{
  "num_key_value_heads": 3,
  "norm_place": "pre",
  "norm_eps": 1e-06,
  "positions": "learned",
  "attn_scale": 0.177,
  "init_std_qkv": 0.0237,
  "init_std_o": 0.00432,
  "optimizer": "soap_variant",
  "warmup_steps": 200,
  "decay_shape": "linear",
  "final_lr_fraction": 0.05,
  "batch_tokens": 32768,
  "train_tokens": 121100000,
  "dataset": "wikipedia_en"
}
Each number is 50 + 12 x the weight over its row's rms, rounded and kept within 0 to 99. Layers, rows and columns count from 0. The size before them is the row's rms in percent of the matrix's.

# layer 9 attention value, 96x96, rms 0.142, rows 88-95, columns 0-95
086:59 41 53 41 44 63 47 35 67 58 40 70 77 41 61 56 33 33 44 52 52 48 42 47 62 32 39 46 49 57 34 59 43 62 57 51 33 83 46 40 55 65 51 60 32 69 66 61 22 43 40 57 30 57 59 54 54 47 60 46 60 46 46 43 66 37 48 57 27 49 53 37 38 45 50 59 48 56 50 37 47 58 17 37 36 61 64 47 61 41 47 49 76 58 42 41
100:71 58 60 60 32 55 55 75 37 50 33 33 60 43 54 46 57 30 55 57 47 35 41 50 42 62 38 47 74 38 56 80 52 59 58 48 56 18 45 69 67 45 29 53 32 55 27 46 62 53 52 44 76 63 44 50 36 37 56 33 39 66 55 58 58 60 51 63 46 35 73 64 56 32 40 48 47 49 42 63 54 44 52 59 46 54 45 45 38 43 65 39 47 42 50 51
085:42 74 51 53 41 80 69 65 49 53 64 54 47 50 43 53 53 51 68 60 24 57 44 54 36 64 55 55 52 52 61 38 41 57 52 53 17 53 46 54 42 51 64 18 57 65 49 50 60 33 41 75 64 53 51 41 56 31 37 49 69 50 56 51 38 50 51 64 45 57 52 61 47 46 51 54 58 47 17 55 35 44 45 72 36 51 59 68 40 46 67 55 50 72 50 60
108:56 39 42 66 33 32 34 56 31 65 43 67 63 62 36 62 55 54 52 64 34 34 48 50 58 55 51 58 58 43 73 43 17 66 25 44 69 47 38 47 24 39 56 52 44 50 63 46 64 57 52 55 60 71 49 51 55 50 53 46 72 70 56 44 55 41 65 55 47 63 21 58 45 57 50 54 33 44 58 32 62 40 62 31 36 49 53 44 42 36 48 44 57 40 42 58
093:40 63 31 38 57 49 45 62 63 68 56 25 48 54 63 32 58 50 49 42 61 44 52 59 54 59 52 68 48 38 66 65 51 54 36 64 35 40 64 51 54 50 65 61 53 55 43 63 50 27 64 69 45 54 49 45 47 51 42 32 60 43 51 30 41 37 27 44 42 36 74 32 40 65 50 40 37 55 51 28 54 43 57 42 33 42 56 57 79 61 58 29 21 44 54 55
098:47 53 52 70 47 35 45 31 81 47 67 32 71 45 43 54 48 31 37 47 36 63 54 59 58 37 41 54 62 70 43 65 32 57 68 53 36 49 32 26 57 56 53 63 48 47 62 48 36 65 46 53 38 61 57 61 52 49 52 53 79 51 66 43 27 51 73 52 50 63 43 51 64 61 42 39 37 58 40 32 40 48 77 41 44 36 67 41 56 50 50 55 46 44 61 54
102:65 53 66 48 61 53 34 47 51 44 55 54 39 47 29 55 41 36 54 41 36 56 45 25 68 45 34 38 79 62 41 27 34 49 35 57 30 59 51 66 57 51 52 73 54 67 52 50 34 53 53 41 45 44 50 41 67 19 42 25 47 61 39 40 63 51 59 57 51 73 42 31 47 55 62 41 66 44 64 45 51 56 62 53 41 62 63 60 61 45 46 70 62 35 50 48
093:58 34 50 60 48 63 45 29 43 71 42 35 50 56 39 53 81 45 41 60 44 54 47 51 48 64 38 49 43 51 73 42 76 43 42 65 58 51 33 31 47 50 56 65 32 48 48 37 47 64 58 62 43 69 54 57 47 58 18 32 38 52 46 47 37 52 44 47 44 44 39 57 52 54 56 67 23 46 37 50 52 55 45 39 59 59 16 44 51 76 52 32 44 66 46 56
# layer 9 attention output (transposed), 96x96, rms 0.117, rows 88-95, columns 0-95
083:48 52 65 55 61 48 53 48 29 47 48 14 58 55 67 70 63 44 61 58 52 69 35 44 54 72 60 43 25 38 86 46 53 50 29 41 44 52 39 54 71 28 45 58 47 44 37 65 65 36 66 45 40 35 48 41 29 35 40 61 58 40 52 54 57 45 39 33 32 53 48 54 38 56 54 49 48 43 53 60 40 30 42 40 54 53 37 51 52 52 34 61 36 37 58 46
099:60 60 11 51 65 67 50 46 71 36 65 71 38 57 48 64 49 59 57 51 50 56 40 49 53 44 56 52 47 38 56 26 55 34 65 46 42 54 64 40 71 61 48 49 59 65 56 36 44 57 37 57 40 64 52 53 57 63 63 74 35 30 45 44 47 47 59 66 47 68 41 47 58 68 69 66 41 70 54 31 66 62 35 50 38 50 43 42 57 51 56 66 47 68 45 34
090:59 24 59 32 46 33 27 39 65 38 47 48 49 47 39 50 41 27 43 53 67 45 45 45 64 45 29 47 43 40 51 51 45 26 60 53 66 43 65 34 51 49 49 60 43 37 46 59 44 58 56 45 54 29 31 59 63 67 63 60 40 51 55 39 58 21 45 49 74 34 46 27 55 54 55 48 53 50 77 56 54 67 54 78 56 51 48 48 51 53 48 63 34 40 69 42
102:82 59 51 44 49 60 57 57 85 40 73 44 40 45 56 41 61 52 48 37 51 57 52 46 56 60 54 69 40 61 32 67 51 47 68 49 30 38 74 52 72 49 63 44 51 63 54 59 38 50 61 55 49 50 62 38 68 36 40 60 35 45 56 58 53 46 20 50 53 54 58 39 32 41 65 42 58 41 59 42 37 61 41 57 51 67 47 32 51 59 66 48 67 60 24 42
100:44 71 71 51 49 47 34 45 23 25 60 53 49 51 65 56 64 67 60 46 46 41 57 36 43 34 50 47 45 51 52 26 36 37 63 46 45 67 45 37 64 63 57 31 39 50 54 52 53 45 44 47 53 47 53 39 48 52 52 46 60 56 39 56 62 39 65 87 69 35 41 58 40 25 46 50 64 51 52 74 49 70 51 54 57 35 33 55 24 53 35 72 54 62 50 51
104:39 42 59 41 50 56 55 50 29 58 53 47 45 79 70 50 55 58 56 44 69 59 39 58 41 40 67 55 42 65 44 53 56 47 31 63 46 72 69 59 46 46 46 42 41 65 50 64 70 28 38 43 58 30 39 43 63 42 52 52 37 46 42 49 79 60 32 59 46 63 58 62 35 53 81 54 56 32 68 63 38 21 41 38 44 47 44 49 47 59 39 58 62 64 47 49
110:49 55 50 47 45 54 53 53 55 62 57 23 36 48 61 63 33 56 41 40 64 55 66 54 61 35 74 61 26 36 71 64 59 51 67 46 52 65 47 47 32 53 19 44 69 61 47 59 54 58 48 31 66 50 43 51 26 75 46 43 55 44 63 47 42 33 46 40 61 35 44 80 59 38 59 48 52 47 54 50 31 46 55 49 65 54 45 40 40 52 45 44 54 80 42 41
098:54 66 59 37 55 23 57 41 66 16 23 54 59 48 68 52 50 46 51 41 55 55 36 44 44 46 64 33 82 56 59 69 31 39 52 40 44 56 60 45 56 44 40 47 68 72 69 73 53 43 45 54 54 43 46 46 71 48 56 53 45 37 47 41 45 75 79 54 40 62 50 52 49 55 52 35 67 46 43 60 40 29 42 68 36 55 52 44 51 46 50 60 56 47 47 51
# layer 9 MLP up, 384x96, rms 0.169, rows 0-8, columns 0-95
110:34 42 56 67 70 60 45 69 41 38 52 59 52 32 51 55 44 44 29 55 37 36 58 73 86 35 51 39 40 69 71 40 48 62 28 61 46 58 64 50 45 29 59 37 50 54 73 52 54 55 64 46 35 66 66 44 48 31 58 51 39 41 32 58 46 31 56 53 45 49 56 48 52 35 41 54 47 52 46 49 49 50 62 50 25 58 37 41 45 65 38 49 67 51 66 33
093:36 33 32 60 30 52 56 42 53 90 65 45 47 46 40 50 47 70 68 45 43 62 56 52 76 47 54 50 51 55 42 36 50 59 39 39 41 14 56 76 59 33 48 46 48 62 55 63 65 35 62 49 38 62 55 43 39 63 51 63 50 55 41 63 52 41 54 37 28 47 46 48 35 55 47 48 47 47 40 74 31 58 69 45 38 53 59 55 52 44 41 53 55 76 48 45
099:35 52 53 57 33 40 40 49 64 47 65 66 55 47 25 29 42 40 64 53 44 35 55 27 46 64 64 45 45 39 58 49 44 69 41 60 53 45 49 42 56 43 40 48 53 66 45 55 42 44 59 26 39 48 61 53 49 35 74 38 40 29 53 67 36 49 32 44 50 40 68 64 64 32 31 52 31 39 60 38 65 41 37 62 64 29 65 70 59 59 40 59 30 51 57 45
115:49 61 20 60 56 46 63 46 55 46 57 45 69 62 63 56 58 35 54 45 64 67 57 73 38 53 60 42 59 50 40 48 47 18 60 56 61 54 60 51 43 42 53 45 63 40 53 32 60 49 61 43 49 33 72 42 18 53 53 43 41 52 14 63 42 38 43 66 46 60 51 38 64 44 59 34 44 56 44 48 69 36 58 75 58 38 52 27 64 45 57 46 39 46 50 52
103:50 53 46 52 53 74 55 56 60 43 41 39 42 30 63 42 44 58 48 69 59 44 62 46 39 51 46 55 59 60 35 48 45 62 39 50 61 50 41 37 30 41 67 42 53 52 56 68 39 36 68 60 48 45 73 61 46 65 51 47 25 37 39 57 46 30 57 46 70 55 48 53 49 49 47 56 38 51 13 37 38 31 58 41 38 51 44 18 31 59 61 70 51 35 71 62
097:56 54 66 66 46 27 63 51 60 77 54 28 66 62 55 54 65 40 53 34 57 39 60 37 51 58 57 65 51 47 51 37 58 54 51 66 41 48 48 61 52 36 75 51 47 58 63 57 44 69 44 18 39 45 68 20 46 56 65 51 39 46 34 43 43 38 61 56 68 43 33 31 36 45 62 44 46 58 48 29 41 33 62 56 63 58 63 54 46 61 54 68 63 41 47 50
092:41 49 49 52 49 46 61 49 62 43 56 54 52 45 50 51 82 44 64 57 50 31 47 68 56 52 68 54 57 46 52 45 44 25 44 47 50 58 54 39 52 67 54 51 54 49 39 42 50 35 57 47 65 37 68 83 42 48 33 50 62 31 37 35 47 19 53 36 50 34 55 56 39 45 34 37 45 68 30 64 44 37 68 39 57 60 68 27 68 25 43 40 50 37 55 41
091:48 44 56 59 40 44 45 55 68 56 38 48 65 58 45 64 37 27 49 31 34 42 52 39 51 50 54 51 34 44 47 26 67 32 51 57 41 52 68 56 44 35 72 49 25 56 75 34 46 60 50 47 70 37 56 73 62 41 46 61 56 44 75 49 36 45 65 52 67 33 52 52 73 21 40 48 41 63 42 49 42 76 47 44 57 35 62 45 48 39 44 59 46 46 52 44
095:67 57 61 52 53 44 52 40 57 45 47 35 63 46 52 53 42 37 56 57 42 53 48 50 54 50 84 36 61 33 26 54 44 43 50 47 58 54 48 55 56 77 45 66 32 59 42 51 45 54 47 44 52 08 54 61 54 37 29 49 50 56 49 42 36 51 67 47 42 33 46 57 63 60 62 56 71 61 27 52 50 30 49 43 44 29 33 65 25 46 48 66 36 28 53 43
# layer 9 MLP down (transposed), 384x96, rms 0.169, rows 0-8, columns 0-95
123:58 71 49 52 57 50 56 44 62 38 30 39 38 37 49 51 59 52 44 80 59 39 56 40 30 51 49 65 63 47 44 58 57 64 49 48 45 46 60 45 42 45 27 58 56 44 62 50 46 55 44 71 60 72 74 48 28 69 35 70 47 69 39 47 50 51 42 69 51 27 52 60 39 57 47 71 79 35 43 65 59 36 72 62 59 55 67 62 45 42 44 47 48 65 50 56
105:68 57 30 65 68 44 26 45 53 36 67 49 42 55 24 41 47 31 48 46 59 67 51 52 41 71 57 48 65 41 60 49 51 29 59 50 62 47 64 37 34 34 51 76 52 35 45 39 66 79 29 55 61 54 30 46 31 64 43 47 57 43 59 50 40 51 73 41 38 45 60 36 40 48 65 37 50 49 59 40 64 49 45 59 50 35 36 50 49 54 53 32 44 38 41 55
099:54 69 61 64 55 40 57 38 54 71 64 64 52 17 59 36 35 67 45 35 47 46 39 36 38 55 58 46 32 58 67 45 51 78 52 67 35 45 55 40 56 61 56 71 53 59 56 46 57 42 72 48 46 48 27 48 65 49 31 36 48 68 57 57 47 53 55 43 64 56 37 42 41 56 28 59 22 50 31 44 59 50 43 55 52 52 33 41 74 46 57 60 56 59 49 54
119:39 50 72 29 48 58 43 46 37 34 42 60 33 48 35 43 58 56 45 28 27 42 44 26 86 45 62 39 60 36 40 38 56 49 54 58 43 52 49 53 40 40 56 50 47 65 35 59 60 59 38 57 52 17 53 52 51 47 40 57 47 59 52 64 37 42 68 46 54 49 50 47 64 40 43 62 42 43 67 69 45 73 48 50 52 40 50 58 49 23 67 24 63 63 52 49
105:78 49 53 51 54 24 49 36 52 49 60 45 37 52 48 63 62 59 58 31 53 59 26 68 46 36 28 52 45 60 29 58 41 55 43 48 39 37 32 62 63 47 57 41 60 39 45 63 34 49 47 57 43 51 36 44 63 36 43 49 60 39 40 48 46 48 68 57 69 60 45 21 60 59 22 55 29 31 29 32 43 49 46 38 40 47 46 40 49 55 43 67 62 56 28 46
102:64 54 58 63 51 31 50 62 68 38 44 27 56 36 60 38 58 53 29 55 67 51 24 46 47 51 69 61 39 53 46 49 63 57 38 56 48 59 57 39 54 41 49 57 61 31 49 53 60 42 52 57 56 84 43 65 30 38 52 52 47 67 65 62 38 60 48 50 35 53 58 41 58 52 44 45 47 62 46 45 69 56 44 40 51 49 46 61 52 16 84 49 48 28 71 41
102:50 46 58 49 53 59 36 32 55 43 55 57 44 64 54 56 42 46 43 49 41 45 39 39 64 51 60 21 48 56 60 50 52 21 35 62 78 53 49 61 60 38 40 62 52 65 47 75 56 63 45 45 34 57 34 74 33 60 49 48 32 57 53 50 21 26 48 53 59 35 58 58 71 50 71 45 57 49 60 62 61 64 36 59 42 15 48 56 49 50 50 55 52 49 48 67
094:27 41 56 46 63 59 48 52 51 57 50 34 41 38 39 52 50 71 59 19 62 65 38 70 40 55 63 71 40 48 73 45 17 54 42 58 67 46 41 61 66 74 43 32 53 41 49 60 61 58 49 46 56 55 62 60 52 57 73 50 56 55 51 62 65 47 29 33 51 31 28 65 43 49 54 40 59 39 55 75 57 56 60 58 51 46 35 57 50 60 53 53 40 53 47 35
090:43 40 23 45 42 59 41 27 56 64 42 63 42 46 31 55 42 47 56 45 39 63 42 32 52 63 45 41 35 50 60 52 43 32 63 61 51 39 57 54 32 21 53 51 48 46 66 44 39 76 45 36 68 84 81 30 45 67 65 33 49 54 37 59 47 66 47 67 53 42 53 54 48 46 59 50 54 47 71 40 70 40 58 44 65 55 51 49 47 51 65 49 49 39 53 46